Weights of a small transformer language model: width 192.
Each number is 200 + 30 x the weight over its row's rms, rounded and kept within 0 to 999. Layers, rows and columns count from 0. The size before them is the row's rms in percent of the matrix's.

# q: layer 5 attention query, 192x192, rms 0.291, rows 0-63, columns 96-143
# k: layer 5 attention key, 192x192, rms 0.269, rows 0-63, columns 96-143
# v: layer 5 attention value, 192x192, rms 0.25, rows 0-4, columns 96-143
# o: layer 5 attention output (transposed), 192x192, rms 0.25, rows 0-4, columns 96-143
q0,123,206,202,177,225,222,202,218,166,211,212,168,237,190,193,252,245,158,247,220,189,154,201,182,276,249,197,174,248,181,215,236,174,201,193,200,192,167,199,220,233,167,166,186,204,198,133,217,204
k0,116,211,206,213,221,228,208,202,202,269,285,216,244,158,208,148,180,260,186,193,218,208,211,265,199,181,233,206,228,195,168,214,204,182,205,203,178,200,199,200,203,218,222,175,189,243,165,187,159
q1,116,208,183,269,202,204,187,182,212,204,236,161,213,138,216,149,257,172,211,229,181,193,229,236,236,217,216,215,159,174,185,211,230,304,202,246,202,179,195,211,173,237,203,190,179,131,161,233,216
k1,114,205,236,246,204,227,208,199,192,218,225,127,146,185,189,209,207,205,226,199,214,220,147,198,212,182,181,173,187,163,204,230,213,251,200,193,220,208,168,240,184,156,183,224,165,204,177,173,113
q2,117,214,222,220,258,237,151,211,226,145,202,266,247,187,189,200,219,154,214,206,241,188,222,193,211,191,239,133,220,230,211,153,184,181,206,197,214,216,194,216,203,191,200,212,166,238,171,225,203
k2,114,157,169,194,221,223,204,227,204,180,154,156,223,208,210,187,227,238,180,169,172,204,125,194,203,146,211,184,242,157,201,206,240,154,221,255,201,189,191,163,203,237,203,176,221,136,205,192,198
q3,120,174,191,150,218,205,226,229,176,261,166,193,189,158,235,164,217,194,220,226,213,271,278,190,210,219,162,174,237,183,200,233,171,212,208,236,174,220,203,177,136,210,199,123,176,160,123,210,201
k3,118,139,202,222,191,157,230,194,217,171,257,214,213,202,225,171,216,154,186,136,227,190,213,209,188,181,220,225,208,209,191,217,221,213,181,209,154,195,184,270,232,203,145,224,167,210,207,183,181
q4,127,195,166,177,178,213,148,184,201,169,188,166,218,184,208,207,184,200,244,148,232,239,235,201,206,191,244,222,257,207,223,219,191,245,162,197,197,162,202,228,201,196,258,163,208,213,156,231,192
k4,124,215,185,154,213,255,220,165,224,244,170,234,219,250,120,161,186,238,213,221,231,177,276,239,154,217,225,131,214,220,160,249,196,162,224,156,196,182,157,157,215,245,136,188,189,247,254,190,202
q5,128,204,203,191,167,220,199,207,196,221,281,175,234,243,209,225,203,179,164,180,138,207,187,174,183,143,210,128,170,257,212,232,219,259,162,249,150,156,188,221,194,143,196,210,174,159,271,205,209
k5,125,202,201,257,166,254,175,234,185,163,221,212,159,292,169,213,232,231,178,240,221,184,209,186,197,200,211,193,213,188,218,169,211,134,207,144,215,180,211,219,229,170,226,266,223,231,120,257,216
q6,124,186,220,207,247,174,204,177,151,216,212,174,232,193,107,244,229,197,224,240,197,239,179,224,192,221,250,179,226,211,197,194,200,180,153,235,155,241,148,208,182,201,221,176,213,235,261,204,202
k6,114,194,224,192,235,262,227,212,184,228,227,249,235,225,225,160,188,233,160,223,126,147,224,166,209,228,197,203,151,192,119,179,230,205,188,253,224,234,228,140,232,173,207,210,175,162,198,215,206
q7,127,156,179,194,193,216,215,240,194,140,149,224,187,242,198,164,190,173,191,214,215,232,151,182,203,184,226,206,222,206,228,213,223,185,225,141,231,174,206,191,194,172,182,174,225,224,235,210,176
k7,124,190,215,138,191,159,199,200,218,212,173,201,190,175,202,185,168,196,179,163,179,218,224,227,184,204,141,207,289,211,154,164,228,175,216,151,153,181,166,214,137,194,181,193,197,196,191,178,214
q8,115,219,177,190,163,182,205,149,171,229,196,235,223,191,202,174,189,234,222,220,163,169,150,170,226,225,205,205,215,219,201,206,203,154,172,217,190,253,126,176,168,183,222,206,183,216,224,278,217
k8,111,229,248,199,142,187,230,181,225,223,172,195,170,213,243,215,194,222,197,207,180,160,180,234,175,226,236,222,200,176,144,207,149,196,244,205,148,168,189,154,254,172,213,170,196,235,199,192,260
q9,113,207,272,223,159,209,151,170,155,181,202,198,177,174,204,185,185,233,264,232,185,190,185,185,254,176,206,231,174,189,199,181,206,172,191,209,226,188,201,203,156,190,161,258,190,155,190,193,231
k9,107,204,246,186,215,243,180,225,149,170,215,204,176,146,216,258,174,184,160,213,192,192,153,195,187,223,227,179,197,228,196,173,223,188,243,213,225,218,252,195,241,235,192,133,128,277,250,233,198
q10,129,148,148,204,224,206,210,241,260,231,164,236,247,212,229,251,170,242,204,229,133,242,153,167,208,216,195,216,190,158,189,163,183,178,193,169,211,203,207,207,193,187,219,207,225,164,207,246,171
k10,123,174,170,225,215,195,217,257,210,199,227,223,212,170,222,218,203,169,178,152,201,171,197,205,199,196,202,198,192,233,175,252,198,158,182,118,229,254,277,227,121,237,191,174,143,162,219,229,210
q11,126,193,200,194,212,151,188,189,193,151,166,235,167,213,198,249,187,214,236,197,200,193,214,168,174,185,200,194,188,192,165,179,240,206,184,232,231,205,282,228,198,186,228,248,193,213,163,217,189
k11,121,213,194,218,223,141,173,199,220,187,155,192,228,174,213,217,176,205,229,180,225,160,169,219,243,201,173,166,196,211,301,161,201,217,187,194,199,195,198,160,185,211,250,197,203,181,273,237,222
q12,122,162,177,223,178,184,188,195,171,253,206,223,212,174,177,231,180,227,243,214,193,143,238,195,194,187,134,177,230,226,183,232,202,216,181,233,215,212,250,203,265,188,177,202,178,184,223,229,233
k12,122,176,232,193,203,193,166,163,221,166,233,253,187,218,260,204,219,249,227,199,231,173,189,178,227,153,213,181,187,200,209,235,196,193,171,197,172,143,166,255,200,217,223,134,189,236,205,229,196
q13,124,166,229,214,201,186,234,211,229,180,230,189,150,148,167,209,191,162,212,227,213,141,212,237,185,173,186,218,165,228,195,146,199,177,198,269,226,215,195,230,150,227,155,213,212,173,173,169,222
k13,112,149,196,203,236,183,234,169,173,202,181,196,165,149,178,207,243,171,211,215,173,208,159,186,229,180,228,170,198,208,221,229,217,194,202,167,209,244,191,224,254,267,173,214,211,149,212,239,145
q14,130,165,273,244,186,200,228,222,200,231,147,155,249,231,186,229,200,216,192,202,219,207,224,228,204,212,180,189,188,214,180,158,233,209,170,186,141,189,246,214,180,244,177,177,174,189,142,179,192
k14,124,114,169,252,190,211,167,234,172,212,206,191,233,150,231,222,182,224,209,202,168,139,242,190,164,207,149,207,171,191,234,177,253,222,189,216,221,202,172,222,180,215,177,200,221,186,191,131,192
q15,133,250,188,225,231,153,186,234,208,245,217,202,169,198,189,184,198,205,190,118,168,197,250,191,160,204,195,258,148,159,273,230,183,257,184,202,226,250,125,176,199,234,239,193,242,274,228,174,232
k15,125,225,188,148,190,283,228,248,174,146,173,189,161,187,157,273,163,157,208,209,190,211,186,169,157,214,180,217,132,175,170,253,243,210,217,202,220,169,201,191,216,132,194,225,162,206,142,234,216
q16,120,193,215,196,222,183,231,181,204,166,248,263,194,200,207,258,180,169,217,185,169,196,222,161,206,205,234,210,209,278,194,173,179,190,206,204,214,231,192,179,190,161,186,200,241,150,187,169,198
k16,121,204,222,222,136,246,150,220,167,234,180,200,161,224,218,158,173,253,265,217,189,190,239,210,246,179,182,179,173,192,216,214,183,245,204,155,133,192,240,184,232,238,269,233,182,121,170,187,228
q17,122,242,210,202,177,187,190,227,223,184,181,206,180,188,252,232,195,177,207,186,187,227,230,191,245,224,180,218,211,234,238,187,179,145,173,196,215,240,158,167,140,199,186,162,212,246,170,201,157
k17,124,203,197,224,245,175,164,212,251,194,236,230,218,180,245,206,222,193,182,209,153,247,169,184,235,190,171,237,188,250,186,225,214,199,203,176,241,185,246,209,198,219,173,232,166,216,188,160,194
q18,120,232,194,238,200,211,165,187,188,175,256,265,181,201,146,209,270,189,147,254,208,172,221,204,194,222,215,220,280,155,197,193,160,195,196,242,208,146,171,247,175,192,186,136,182,210,233,222,173
k18,120,233,222,229,197,216,232,215,205,160,275,175,179,217,158,227,209,168,202,297,219,163,237,165,205,135,191,182,222,171,216,272,183,210,205,211,170,161,245,199,225,203,244,233,205,192,215,150,165
q19,119,182,272,247,157,187,183,148,205,196,175,223,229,162,240,203,152,204,142,156,174,256,232,167,195,165,180,164,182,169,185,190,202,201,233,228,162,211,217,213,207,171,164,224,176,210,214,230,210
k19,123,183,177,216,150,156,241,228,276,203,171,224,203,188,203,188,237,174,193,178,195,181,248,142,207,233,193,218,266,211,237,182,168,211,233,175,219,210,209,181,191,195,221,232,155,197,219,196,199
q20,117,182,245,184,185,163,169,202,217,223,306,244,193,171,203,149,189,211,181,233,205,182,161,230,219,218,225,213,273,184,219,211,240,183,145,259,212,137,175,174,174,204,194,205,262,212,201,209,218
k20,120,140,187,191,231,237,199,164,214,191,217,165,218,176,216,229,190,199,171,192,232,247,205,226,242,204,203,228,210,225,182,202,221,164,255,151,247,203,225,224,240,195,213,171,184,179,231,216,163
q21,112,183,189,242,152,158,114,206,211,191,195,199,282,227,196,211,178,155,223,143,212,163,198,197,223,220,209,221,204,202,190,190,165,229,249,171,202,200,218,210,234,200,190,147,230,179,184,185,213
k21,109,174,193,216,192,212,268,196,216,205,173,281,202,194,189,255,188,245,205,214,177,216,136,212,177,132,196,217,208,238,247,232,206,222,160,215,178,194,170,257,166,221,221,173,165,219,189,186,250
q22,136,212,145,248,206,219,213,240,153,236,230,227,167,273,222,188,185,133,167,238,220,196,214,166,163,230,236,218,219,165,230,192,217,227,241,220,194,250,219,194,213,168,216,231,183,258,230,202,242
k22,122,240,229,243,179,233,219,221,254,207,162,226,175,194,226,206,168,207,169,217,180,208,176,201,245,207,207,232,145,175,200,220,159,173,205,220,239,207,213,212,173,195,177,205,278,178,237,245,232
q23,112,183,185,228,233,225,209,236,219,226,192,241,197,255,231,174,232,220,171,202,187,190,187,192,242,237,176,211,204,230,166,157,198,212,167,187,185,155,227,145,209,227,156,195,210,188,159,188,222
k23,108,146,179,192,169,223,198,191,152,216,197,199,164,182,179,205,190,218,148,163,175,236,184,171,221,211,169,168,194,234,201,243,203,202,173,186,229,179,204,260,236,202,187,194,221,226,207,187,184
q24,116,221,126,154,217,168,171,169,162,180,176,178,162,186,190,205,159,239,164,185,172,230,214,121,194,217,231,212,187,153,190,201,246,206,245,197,168,179,239,232,195,171,187,175,203,218,187,204,195
k24,117,141,195,174,225,154,162,214,282,230,174,189,190,180,232,167,188,176,204,195,209,146,221,210,181,189,252,218,185,173,258,238,190,176,203,205,191,198,237,191,215,140,243,188,189,199,243,214,203
q25,120,209,197,233,200,186,181,300,198,236,154,175,210,206,201,184,184,218,153,167,158,215,164,181,184,256,201,188,172,212,259,211,229,207,202,187,211,194,254,218,147,184,206,184,229,231,198,229,222
k25,116,188,161,236,244,183,244,216,187,144,186,206,221,226,183,217,193,199,212,216,194,190,190,212,197,232,291,247,201,239,189,194,223,158,225,175,210,259,265,251,132,167,225,139,238,226,150,208,185
q26,128,179,199,211,179,233,235,225,204,230,213,219,191,250,211,234,178,196,228,208,190,245,209,232,150,152,220,152,223,197,213,236,242,208,220,188,216,191,181,174,248,174,214,184,147,220,195,199,197
k26,121,166,196,218,181,177,178,193,173,189,173,234,177,224,195,208,196,202,202,221,206,262,181,252,219,244,203,143,189,149,181,210,213,175,211,229,186,128,172,258,207,160,163,197,253,151,155,231,199
q27,126,205,205,196,219,185,230,187,177,286,181,199,232,225,243,222,238,218,171,180,211,183,202,249,153,214,178,177,279,152,195,174,162,137,216,118,206,224,162,225,241,206,159,141,204,184,190,144,242
k27,126,146,176,228,172,197,212,139,228,217,138,231,201,172,245,153,119,271,171,231,202,209,219,208,239,171,199,191,187,212,224,221,206,242,218,185,211,182,181,271,175,205,199,228,206,162,218,197,208
q28,127,193,185,170,156,225,168,161,232,179,212,185,187,217,195,115,202,182,229,200,214,134,207,138,183,218,233,145,165,182,208,137,226,194,182,275,168,156,198,222,146,143,187,262,190,251,232,203,172
k28,125,220,178,189,228,162,209,187,151,208,210,205,175,201,169,205,230,209,175,201,207,223,154,218,173,213,194,135,196,204,186,201,219,173,212,191,200,199,209,169,227,210,277,210,181,235,182,159,204
q29,123,214,173,196,199,205,201,206,190,241,210,190,200,275,223,190,259,174,259,160,242,164,223,167,172,211,151,204,165,222,163,221,166,210,180,265,259,193,219,247,194,190,208,168,171,240,197,224,220
k29,118,247,187,197,209,239,231,214,243,162,200,201,184,273,202,239,277,231,159,228,196,217,183,231,203,170,183,185,195,220,214,206,149,159,226,213,142,217,167,240,189,202,164,209,202,245,187,191,231
q30,127,182,183,152,195,183,198,257,224,200,172,203,234,228,206,157,196,167,232,178,196,247,197,179,238,260,224,218,176,182,189,227,183,218,193,162,194,241,199,225,173,220,169,197,194,241,232,200,246
k30,128,197,248,184,151,175,204,174,178,214,178,190,244,204,181,187,166,181,239,205,150,195,204,213,210,167,222,214,193,192,193,180,210,201,174,220,207,236,254,202,176,221,225,240,230,251,197,192,205
q31,112,172,212,160,136,216,200,248,173,219,223,212,206,195,209,189,238,150,170,193,213,199,148,185,189,186,252,162,173,179,217,186,207,220,188,223,212,227,165,236,247,177,182,247,181,198,204,204,209
k31,107,168,199,148,165,267,220,186,185,163,217,217,208,182,183,208,203,239,185,156,221,221,188,191,182,210,193,227,251,214,197,180,220,208,180,154,256,205,150,214,228,214,266,230,252,190,194,177,244
q32,119,172,158,197,162,141,294,213,218,157,150,185,176,211,218,191,233,183,230,195,193,149,173,234,229,131,138,247,253,175,180,173,180,231,186,184,203,227,205,226,183,217,200,161,216,168,157,203,174
k32,119,143,272,143,262,164,220,184,192,211,168,196,141,217,210,191,161,207,212,189,162,212,170,219,237,266,200,186,171,175,259,182,237,215,201,225,168,198,215,158,238,155,198,195,200,186,180,115,249
q33,128,251,172,132,245,183,266,181,174,155,160,195,168,172,194,201,177,230,240,152,197,174,186,145,181,199,242,223,273,207,226,171,224,238,199,228,205,230,232,158,176,237,187,191,206,153,173,233,188
k33,126,124,257,245,228,167,211,174,220,231,204,197,131,229,224,149,230,135,247,224,182,203,174,207,159,223,251,161,161,193,201,148,214,224,206,184,225,171,225,152,254,176,161,190,197,235,211,225,217
q34,118,152,208,198,178,206,256,211,125,224,256,208,224,235,154,196,211,170,209,192,190,217,248,194,265,182,232,228,203,176,196,163,256,165,212,152,171,198,194,152,212,148,204,205,164,260,206,176,243
k34,121,171,232,115,168,228,176,236,217,211,121,174,238,236,217,174,197,178,225,199,194,207,211,203,240,156,214,213,177,230,234,202,206,164,191,241,165,187,182,200,168,171,177,206,228,201,178,204,187
q35,132,215,207,208,178,137,178,207,246,166,176,242,177,173,208,158,217,196,135,146,243,231,237,160,207,192,184,198,174,216,205,151,179,257,174,224,223,159,269,217,206,185,272,238,203,189,215,163,228
k35,118,157,219,212,183,219,295,168,222,199,211,182,187,226,167,230,153,220,249,181,206,250,165,246,113,167,229,194,208,189,181,218,214,225,220,155,223,249,215,214,180,173,196,195,210,218,195,240,193
q36,113,214,198,233,201,226,211,203,208,188,199,160,252,218,162,153,231,238,175,217,273,216,164,143,247,239,186,191,150,191,157,178,222,221,189,217,180,194,182,217,207,190,212,241,168,209,232,219,212
k36,114,227,242,184,162,196,169,186,200,225,240,150,211,230,197,192,195,205,210,180,175,163,201,221,244,165,191,251,293,229,199,177,235,154,163,226,225,166,178,216,217,203,175,216,217,246,170,167,221
q37,114,210,203,218,241,162,146,162,196,207,187,199,200,207,212,239,195,238,188,192,210,224,123,160,186,203,251,132,188,172,142,207,220,242,167,205,166,226,203,217,233,202,213,197,225,177,206,249,204
k37,112,235,177,221,233,118,203,214,216,241,218,202,207,223,213,221,187,208,164,262,226,139,212,194,193,220,186,226,155,217,211,204,202,168,157,192,226,161,228,234,229,245,233,216,186,235,158,190,210
q38,122,235,249,248,136,234,231,166,202,134,212,191,198,237,213,278,205,243,246,152,186,201,169,118,253,210,186,199,198,250,142,180,235,189,178,163,149,197,184,196,168,194,185,203,227,199,191,181,196
k38,118,205,177,211,182,211,195,153,177,216,160,226,198,205,206,188,221,207,190,210,214,218,194,220,230,235,155,162,184,232,221,184,197,243,191,212,198,194,273,158,176,188,271,180,177,215,206,196,240
q39,121,200,228,131,163,191,202,134,170,188,174,221,223,178,186,204,155,244,192,185,179,224,152,198,159,258,187,178,187,176,227,280,174,173,135,228,219,210,237,222,250,189,212,230,208,211,214,262,179
k39,114,223,151,223,230,194,148,204,184,219,208,237,211,209,229,234,191,169,289,162,213,200,174,217,222,261,174,183,183,213,129,192,232,187,188,189,199,247,216,195,238,209,205,185,216,231,225,149,189
q40,119,198,215,187,186,179,211,137,201,224,176,232,265,190,164,163,218,237,199,188,230,120,134,206,231,204,177,225,202,263,203,185,186,178,198,178,193,205,229,163,189,154,205,180,208,193,178,184,228
k40,118,160,198,197,219,185,244,101,184,178,201,207,216,241,162,255,249,210,197,200,229,192,130,201,184,132,209,215,182,204,218,137,176,199,198,171,200,207,226,217,189,222,212,204,175,264,252,195,173
q41,116,173,249,250,204,202,212,179,186,195,214,226,210,224,213,134,172,193,207,194,249,206,156,149,163,178,174,162,169,169,207,172,228,220,211,208,175,224,122,248,176,254,215,184,219,221,227,215,203
k41,114,151,247,199,170,168,229,207,144,180,203,203,177,180,206,157,219,182,176,225,232,181,180,189,168,154,168,214,158,187,205,139,274,207,209,240,293,224,201,175,220,225,186,197,212,213,170,205,232
q42,139,195,214,184,239,203,226,219,213,275,164,182,250,239,208,233,208,193,202,153,261,235,179,172,176,196,223,193,221,212,174,206,163,202,210,231,237,214,134,236,238,232,200,171,121,172,180,215,247
k42,123,154,156,156,133,190,201,189,146,147,190,200,196,205,247,183,190,252,165,206,215,195,221,204,212,182,203,195,208,184,202,214,161,133,170,223,229,164,175,148,241,207,168,203,172,155,252,208,171
q43,120,243,213,181,183,184,216,167,167,204,192,225,111,221,258,146,162,165,187,167,141,220,191,224,234,215,227,169,185,150,212,218,211,219,193,196,169,278,155,176,171,203,185,190,193,219,148,245,260
k43,118,230,193,204,220,198,201,155,160,197,200,190,218,221,249,241,177,207,153,206,181,191,214,183,231,228,222,155,215,130,212,154,185,178,241,178,155,213,266,172,218,162,207,224,206,178,231,108,282
q44,119,155,180,183,196,259,177,189,223,183,224,221,186,198,205,211,186,222,203,189,222,237,196,216,193,197,206,231,124,226,212,229,169,231,210,220,179,216,189,191,220,134,232,241,184,196,170,198,205
k44,122,242,185,232,170,221,218,176,178,155,230,257,200,198,225,236,221,176,176,192,194,199,205,181,204,187,223,192,134,188,190,204,239,169,275,195,225,240,181,199,225,160,213,157,226,207,190,219,217
q45,114,207,204,245,249,228,205,188,264,196,149,178,195,185,176,175,185,206,223,198,208,181,197,198,236,196,192,196,177,179,253,193,234,212,205,216,178,232,165,169,227,244,225,193,178,200,263,227,234
k45,115,213,165,185,183,199,201,235,168,200,191,140,204,194,224,244,172,168,243,193,224,165,205,250,184,201,179,211,246,222,228,143,207,217,245,258,164,165,168,208,219,178,179,196,183,229,181,202,214
q46,132,200,234,188,214,164,207,218,224,244,176,170,210,282,159,190,185,195,229,173,200,175,190,180,257,223,232,204,182,229,175,224,180,184,233,169,168,195,193,236,205,182,180,207,191,181,200,195,249
k46,119,177,220,194,168,203,162,221,174,220,195,234,205,198,173,263,159,182,191,216,178,185,174,195,216,154,205,247,172,193,201,169,168,171,173,223,181,157,218,172,180,208,224,165,256,181,203,179,206
q47,122,167,207,160,188,213,216,211,145,178,218,193,225,213,272,204,143,173,192,166,192,224,220,175,165,230,140,207,190,197,179,219,199,169,221,223,241,183,218,197,183,210,194,264,235,215,155,245,136
k47,115,185,174,204,210,194,166,211,160,175,225,191,241,209,175,196,229,219,254,177,187,163,237,199,192,229,198,202,190,291,214,192,156,193,191,167,179,213,194,208,217,197,199,178,178,155,178,245,172
q48,120,186,206,171,170,176,138,193,223,182,215,211,214,175,234,190,250,233,218,189,228,224,193,138,237,225,185,274,215,139,148,200,195,212,163,188,229,208,156,193,163,238,193,235,167,265,179,165,231
k48,114,247,191,235,222,158,177,149,251,190,191,176,219,211,178,200,202,191,191,201,236,208,158,195,208,202,226,253,222,185,183,188,251,210,207,185,196,219,215,135,163,207,176,173,184,229,208,175,217
q49,121,176,222,176,187,175,197,206,225,178,198,182,196,223,169,177,249,226,184,218,153,174,189,249,153,227,229,208,195,280,181,187,150,147,202,225,178,184,226,164,180,174,189,134,223,217,172,213,177
k49,110,199,204,229,171,199,221,161,158,168,192,114,219,196,165,214,177,192,168,215,218,238,173,194,183,174,249,220,259,154,202,238,191,188,192,175,197,202,178,190,207,174,230,207,192,206,193,216,153
q50,127,221,162,205,233,216,136,200,206,217,204,201,207,232,202,168,224,235,187,193,242,160,149,191,242,229,171,215,249,227,179,247,212,197,202,183,181,190,194,171,231,172,172,138,253,199,215,228,212
k50,121,155,185,180,221,207,177,183,188,185,211,192,161,246,222,196,211,195,174,263,213,231,204,189,162,185,150,158,208,216,256,209,158,142,219,217,225,169,206,224,155,165,216,217,192,266,282,154,200
q51,130,221,215,180,210,172,167,239,290,190,202,231,176,160,162,245,222,205,211,136,145,185,268,185,234,199,224,226,209,190,181,148,193,232,218,244,112,199,222,198,203,203,188,214,213,223,161,226,244
k51,129,184,229,232,201,180,228,220,242,192,241,110,227,185,202,224,198,184,239,267,227,186,208,200,162,227,207,174,217,196,211,220,250,220,172,184,171,196,206,201,174,217,167,184,165,232,213,216,192
q52,124,118,254,229,203,237,208,226,146,156,229,164,259,197,215,184,219,172,207,194,245,206,244,203,182,195,245,176,189,198,151,178,229,244,239,227,184,180,156,215,232,204,299,226,157,165,237,188,212
k52,118,196,186,177,178,209,179,220,171,182,213,212,205,247,215,226,212,132,140,193,199,214,210,259,175,189,179,173,170,218,220,209,243,218,145,186,229,211,201,171,203,212,192,134,251,217,180,200,174
q53,121,169,181,199,199,164,210,217,270,192,130,245,207,200,153,136,200,195,159,248,164,213,228,184,160,250,222,193,252,206,217,203,197,157,183,202,215,203,190,178,260,198,203,243,247,175,230,169,175
k53,128,181,164,198,143,208,192,208,217,193,204,243,179,204,187,191,142,200,233,133,153,217,166,177,117,215,252,178,266,226,187,217,121,238,187,181,246,200,229,161,223,186,196,264,194,192,181,210,198
q54,118,179,213,160,184,158,184,189,196,186,165,188,227,168,242,164,154,176,199,193,212,206,157,253,203,251,186,202,238,193,179,198,138,216,249,236,226,182,183,203,252,163,254,158,209,220,236,226,177
k54,117,182,197,224,196,138,140,184,220,201,195,225,220,200,173,199,173,223,180,234,211,162,197,224,126,210,219,183,237,189,180,202,150,175,215,168,147,233,147,210,211,198,237,213,150,255,202,224,177
q55,117,203,288,197,191,219,184,284,165,214,203,261,188,203,198,188,196,153,189,179,202,201,198,224,196,190,206,250,209,197,172,223,217,233,227,235,169,183,222,170,262,260,187,195,156,242,187,197,244
k55,117,162,188,181,251,240,196,206,182,231,225,218,229,268,173,178,198,179,202,216,199,204,126,201,230,169,192,210,197,163,243,147,257,173,148,200,176,238,213,187,225,223,183,185,230,206,199,200,219
q56,127,204,226,197,167,182,213,135,235,195,171,211,169,190,179,225,145,217,191,207,177,163,155,206,197,207,233,168,205,201,161,155,195,227,213,219,157,172,235,137,180,206,254,190,163,169,178,187,148
k56,123,175,160,219,220,207,168,181,197,278,199,203,200,219,137,218,185,156,249,197,233,173,202,211,211,215,157,185,199,172,255,172,190,185,211,174,170,174,197,194,225,194,229,207,150,154,214,251,205
q57,131,206,235,155,188,165,169,188,172,168,189,188,129,172,147,196,204,189,200,200,254,153,188,169,212,232,219,230,230,287,231,190,242,225,253,155,207,189,223,160,139,222,255,162,203,219,171,213,211
k57,130,189,193,170,207,222,214,194,217,207,182,211,246,272,186,202,206,192,202,206,232,213,124,210,206,156,198,243,167,187,231,133,215,259,208,180,202,233,135,193,207,223,219,177,194,238,239,251,177
q58,122,250,263,242,153,153,165,184,213,209,174,202,230,226,225,163,221,200,183,180,190,159,162,224,258,219,138,249,191,230,175,215,179,209,180,198,164,185,209,137,236,217,201,182,163,200,225,158,190
k58,114,196,215,199,170,229,264,188,220,187,199,216,252,178,200,179,165,202,195,210,243,209,179,162,204,181,161,175,156,203,233,198,230,165,254,156,185,186,211,197,216,204,223,213,196,188,161,153,183
q59,112,238,185,217,191,240,193,218,196,259,198,190,206,195,192,165,205,297,220,176,241,201,174,185,217,230,212,215,233,276,189,210,212,108,167,162,212,212,196,191,209,158,268,157,240,178,161,233,146
k59,119,202,166,206,190,237,229,201,183,203,222,286,203,198,201,173,275,210,219,172,255,218,233,169,162,193,215,192,219,188,188,230,177,235,183,235,158,132,192,190,203,200,201,201,211,197,192,177,164
q60,129,186,217,207,241,222,202,166,209,179,199,196,199,168,212,155,197,201,169,150,248,152,219,213,230,161,212,185,157,207,205,206,232,194,200,193,191,194,202,166,182,233,204,219,204,241,197,201,244
k60,123,173,167,233,272,205,206,242,215,201,170,177,172,198,206,199,166,193,232,219,192,190,199,225,178,217,247,198,203,253,229,156,226,189,231,240,237,229,213,159,183,213,251,240,228,256,184,186,169
q61,113,197,193,205,133,195,199,158,210,197,229,220,199,221,198,218,162,164,159,219,233,159,176,230,178,197,173,183,184,269,185,186,142,190,167,171,177,184,188,198,208,192,212,248,209,236,212,240,195
k61,111,216,172,206,173,202,191,204,185,231,151,172,175,209,257,210,213,218,195,178,201,207,209,185,180,163,201,266,188,180,213,216,198,239,171,222,212,235,214,160,221,257,274,204,203,183,222,264,259
q62,124,172,167,214,222,192,209,238,164,197,196,247,162,199,202,243,192,168,207,223,200,205,209,223,185,224,233,206,228,201,251,141,236,186,191,199,190,126,158,226,187,243,217,232,212,192,209,183,153
k62,113,203,226,192,167,220,165,203,228,224,238,137,125,239,180,197,207,226,216,191,167,165,179,226,223,249,223,188,192,223,158,144,210,226,212,140,211,185,230,125,136,162,197,247,224,150,178,221,213
q63,115,218,224,129,222,151,187,215,191,158,196,214,163,211,193,137,182,167,197,188,193,174,191,211,233,134,163,240,208,162,198,192,159,212,230,228,218,187,183,216,241,226,235,222,220,203,264,171,238
k63,115,204,241,207,198,186,218,167,146,188,232,219,146,208,185,191,229,195,178,224,215,239,199,198,207,214,213,186,219,256,211,198,221,146,194,195,240,209,175,197,148,190,238,172,189,183,197,231,155
v0,105,225,212,269,190,227,230,159,223,214,239,202,246,176,259,201,154,199,214,238,163,213,215,220,201,185,236,222,189,204,209,244,153,219,228,181,195,215,210,210,221,212,195,139,169,201,191,186,105
o0,100,157,228,245,208,191,209,196,241,266,211,205,186,273,179,212,148,174,230,203,129,170,237,148,255,172,186,180,212,199,218,161,208,158,200,203,243,245,232,239,157,210,188,162,224,156,145,210,190
v1,102,222,197,176,230,159,217,182,195,156,168,219,183,145,234,228,178,238,260,213,193,206,149,197,215,118,212,211,120,202,206,196,185,190,241,175,176,173,196,238,209,200,223,209,214,205,146,196,151
o1,102,208,188,209,236,166,199,233,226,176,198,187,188,203,255,180,156,220,147,217,172,212,227,207,196,160,157,183,157,140,257,195,202,172,257,165,236,209,280,232,170,237,174,197,198,200,215,196,242
v2,098,190,195,203,254,170,193,197,225,213,177,205,183,219,193,208,197,215,204,183,234,225,203,242,202,153,190,183,148,189,204,173,235,159,171,198,189,217,216,237,239,220,207,213,232,202,189,229,188
o2,099,209,213,210,208,234,222,159,240,203,223,222,229,177,171,224,201,210,195,202,249,194,141,218,199,200,176,214,206,214,192,168,201,221,200,247,219,191,223,211,245,152,191,160,126,198,239,126,193
v3,101,211,226,203,180,213,166,205,209,253,199,145,190,214,256,218,207,191,169,226,202,193,230,160,231,197,187,222,200,195,187,174,190,190,148,199,115,197,138,146,219,197,204,231,208,166,160,172,214
o3,098,233,177,197,207,203,229,144,251,229,235,160,211,178,177,163,199,206,180,192,229,229,189,211,243,178,148,156,189,179,169,192,206,217,182,238,158,181,162,196,216,161,210,183,184,177,169,152,159
v4,108,218,280,200,184,179,176,188,176,166,185,217,217,192,208,233,135,158,181,201,219,163,233,203,191,238,252,176,234,230,199,200,203,215,214,205,214,205,205,264,196,150,254,179,209,139,217,192,251
o4,106,190,263,204,175,208,224,210,204,217,175,186,270,214,238,179,140,234,222,177,192,253,171,226,246,177,215,250,205,247,191,207,242,200,204,166,174,213,195,180,139,147,202,188,209,213,212,245,186